python train.py --num_attention_heads=2 --positions="rope" --tie_word_embeddings=true --init="normal" --init_mimetic=0.7 --beta1=0.9 --beta2=0.99 --final_lr_fraction=0.05 --dataset="wikipedia_en"
Each number is 128 + 32 x the weight over its row's rms, rounded and kept within 0 to 255. Layers, rows and columns count from 0. The size above them is the row's rms in percent of the matrix's.

# layer 9 attention key, 256x256, rms 0.0809, rows 0-20, columns 0-63
size [ 78  97  89  78  77  94  93  77  80  91  87  88  85  93  97  78  72  93  94  96  86]
[[118  88 110 109 139 118 101 104 134 111 115 147 177 149 115 105 105 122  84 136 115 107 138  97 158 125 195 142 100 192  98 143 168 147 110 148 237  95 120 102  74 145  78 146 117 159  99 103 117  93 121 110 182  38 168 142 164 186 110 125 169 106  82  97]
 [135 138 164 141  60 121 115 160 118 116 139 174 102 125 142 107 162 205 128 150  93  91 106 205 152 151 105  82 181  75 123  97  60 118 208 126 152 121 165 149  84 137 193 130  95 124 171 120  83 162 150 188 125 137 103 100 123 146 124 140 130 150  73 112]
 [148 163 143 174 114 150 131 152  87 150 122 137  69  67 123 154 165 167 181 119 155  96 134 188 131 149  91 110 150  79 164 118  71 104 113 111  66 129 136  74 110 164 193 106 141 112 175 150  98 148 128 139 109 165 127  95  75 110 150 130  88 163  95 114]
 [106 143 124 149 195 103 126 150 102 158  77 111 149 116 120 143 120  82  95 140 155 171 140  95 104 120 166 164 118 169 145 111 204  85  66 148 103 106 111 161 169 175  70 138 146 132  85 167 156 134 201 117 108 124 116 136 158 124 135 108 125 142 202 120]
 [ 97 179 106 150 167 132 113 119 145 168   4 146  74   9 128 119 109 145 184 140 194 140 111 184 153 158 128 182 122 141 147 129 113 135 172 151  77 110 110 125 138 124 148 141 108 164 156 102 151 105 136 110 119 151 134 103 101 107 102  89 116 146 143 129]
 [116  71 127 110 150 104 122 140 173 147  66  76 177 117 110 158 104  79 113 113 114 190 141 108 174 154 151 149 144 113 131 106 177 151 107 143 113 116 142 142 121 119   9  81 101 119 138 102 203  98 139 140 149 114 126 128 122 131 166 160 127  92 152  87]
 [162 176 122 162  66 168 134 145 141 129 132 170  90 128 111 108 131 163 184 151 182 145 115 181 102 161 111 116 139 105 123 127   9 121 178 122  82 162 112 112 153 127 194 130 105 118 165 138  84 150  99  91 103 174 117  92 119  90 121 126 100 165 108 103]
 [ 66 128 137 146 171 168 129 130 121 129  58 113 136  74 164 149 113  98 108 121 204 192 153 195 152 139 112 122 158 132 161 150 159  81 140 135 127 149 114  93 166 151  88  86 132 156 125 169 100 147 100  89  76 123 129 173 128 110  71  79 127 154 138 105]
 [121  69  81 126 158  83 139 115 117 124 117 127 150 103 173 176 128  29 168 147 173 172 133 123 197  98 157  80 115 166 114 177 150 224 125 109 149  73 123 136 147 146 105 144 125 102  89 154 144 190 129 120 122 120 122 131  88 129 138 160 100  53  86  97]
 [130 154  89 115 140 178 120 163 114  80 162 108 149 181 152 123 145 147 142 117  32 135 146 104 126 145 130 127 167 119 138 108 153 109 187 133 166 163  94 164  81 110 152 121 164  15 112 197 173 119 119 136 155 113 134 163 140 136 117 109 208 111 135 123]
 [131 174 165 177  85 172 162 145 109 164  86 188  83  83 110 115 172 176 167 120 198 160 105 187 128 182 137 112  99 114 188 145  45 165 142  85 104 158 141 105 143 146 172  90 110 168 163 152  87 135 119 142  94 183 155 101 133  96 126 140  49 132  87  93]
 [ 91  99 151  89 154  85 136 129 165 169  63  80 137  64 123 201  91  78 124  83 113 146 120 149 162  83 158 155 114 135 163  94 174  66 132 166 192 110 115 152 168 171  38  82  84 113 146 121 166 184 170 120  60 133 115 155 132 148 131  76 108 132 143 119]
 [132 121 134 110 128 169  92 160  78  60 255 102 103 238 104 162 116 152 139 149  97 124 131 125 107 157 130 143 142 164 107 107  89 146  94 139  99  95 110 132  82  66 136 163 187  77 116 186 120  88 127  91 171 124 126 156 128 104  92 188 141 144 108 141]
 [165 105 164 192  95 174 130 128  98  78 141 188 131 172  55 101 123 169 170  93 129 150 112 161 134 117  92 128 119 111 126 101  30 105  98 134 131 134 148 106  95  96 147  84 171 137 163 104 116  88 109 127  98  98 156 114 164 111 122 155  60 136 153 160]
 [127 148 161 135  87 139 122 172 125 118 147 141  77  93  86 129 180 180 151 178 125 122 118 157 122 143 103 101 126  89 140 126  40 134 155 120  92 176  79 171 135 112 160 135 158 120 125 121  91 115 131 117 171 169 128 127 128  91  80 173  47 170  88 113]
 [117 102 191 150 120 154  85 146 155 151  97 156 105 149  70 150  91 170 152 114 137 142  81 142 152 133 159 118 121 194 128 117 108  73 122 124 101 160 150 149 205 133 148 146 124 122 179  78 142 127 121 140 121 172 158 137 153  83  70 151  52 122 115 125]
 [122 159 190 103 121 116 160 147 136 121 153  57 109 104  85 169 100  95 158 124 141 113 144 149 138 114 170 111 110 103 138 111 137 135 119 161 109 103 108 116 177 119 125 117  67 134 193 114  45 171 155  63  56 168 118 132 142 125 110  89 107 168 102  94]
 [118 109  85 115 204  90 127 113 186 110 125  35 170 156 143 163  50  54 111 115 113 128 156  76 157 117 128 137 115 183 123 118 204 133 138 153 153 109 148 140 133 152  57 185 121 105 127 153 177 110 143 144 109  96  82 133 145 144 118  82 193  85 144 127]
 [152  62  94 140  89 165 138 110 214 189 128 122 163  83 107 125 130 112 153 122 166 175 170 130 101 124  86 132 123 166 101  98 133 124 125 116 154  99 127 101 150 145 164 195 151 142 135 145 117 143 121 153  83  97 130 101 152 183 136 129  73 158 121 143]
 [166 115 104 112 183  46 149  77 168 125 119  82 145 130 163 156  66  83 133 160 126 140 131 128  97  80 190 133 124 122 170 144 180 126 110 102 198 100 137 145 151 146  81 119 149 147  88  98 168 116 162 140 125  75 134 116 173 110 141 130 148  93 132 141]
 [108 203 181 158  73 156 140 179  91 135 154 180  50 124  66  94 177 165 137 143 138 163 122 195 143 151 139 114 133 106 118 105  58 109  77  95 126 122 135 137 144 128 198 103 107 160 157  98  71 111 151 150 161 158 133  83 125  32  94 141  39 173  97 104]]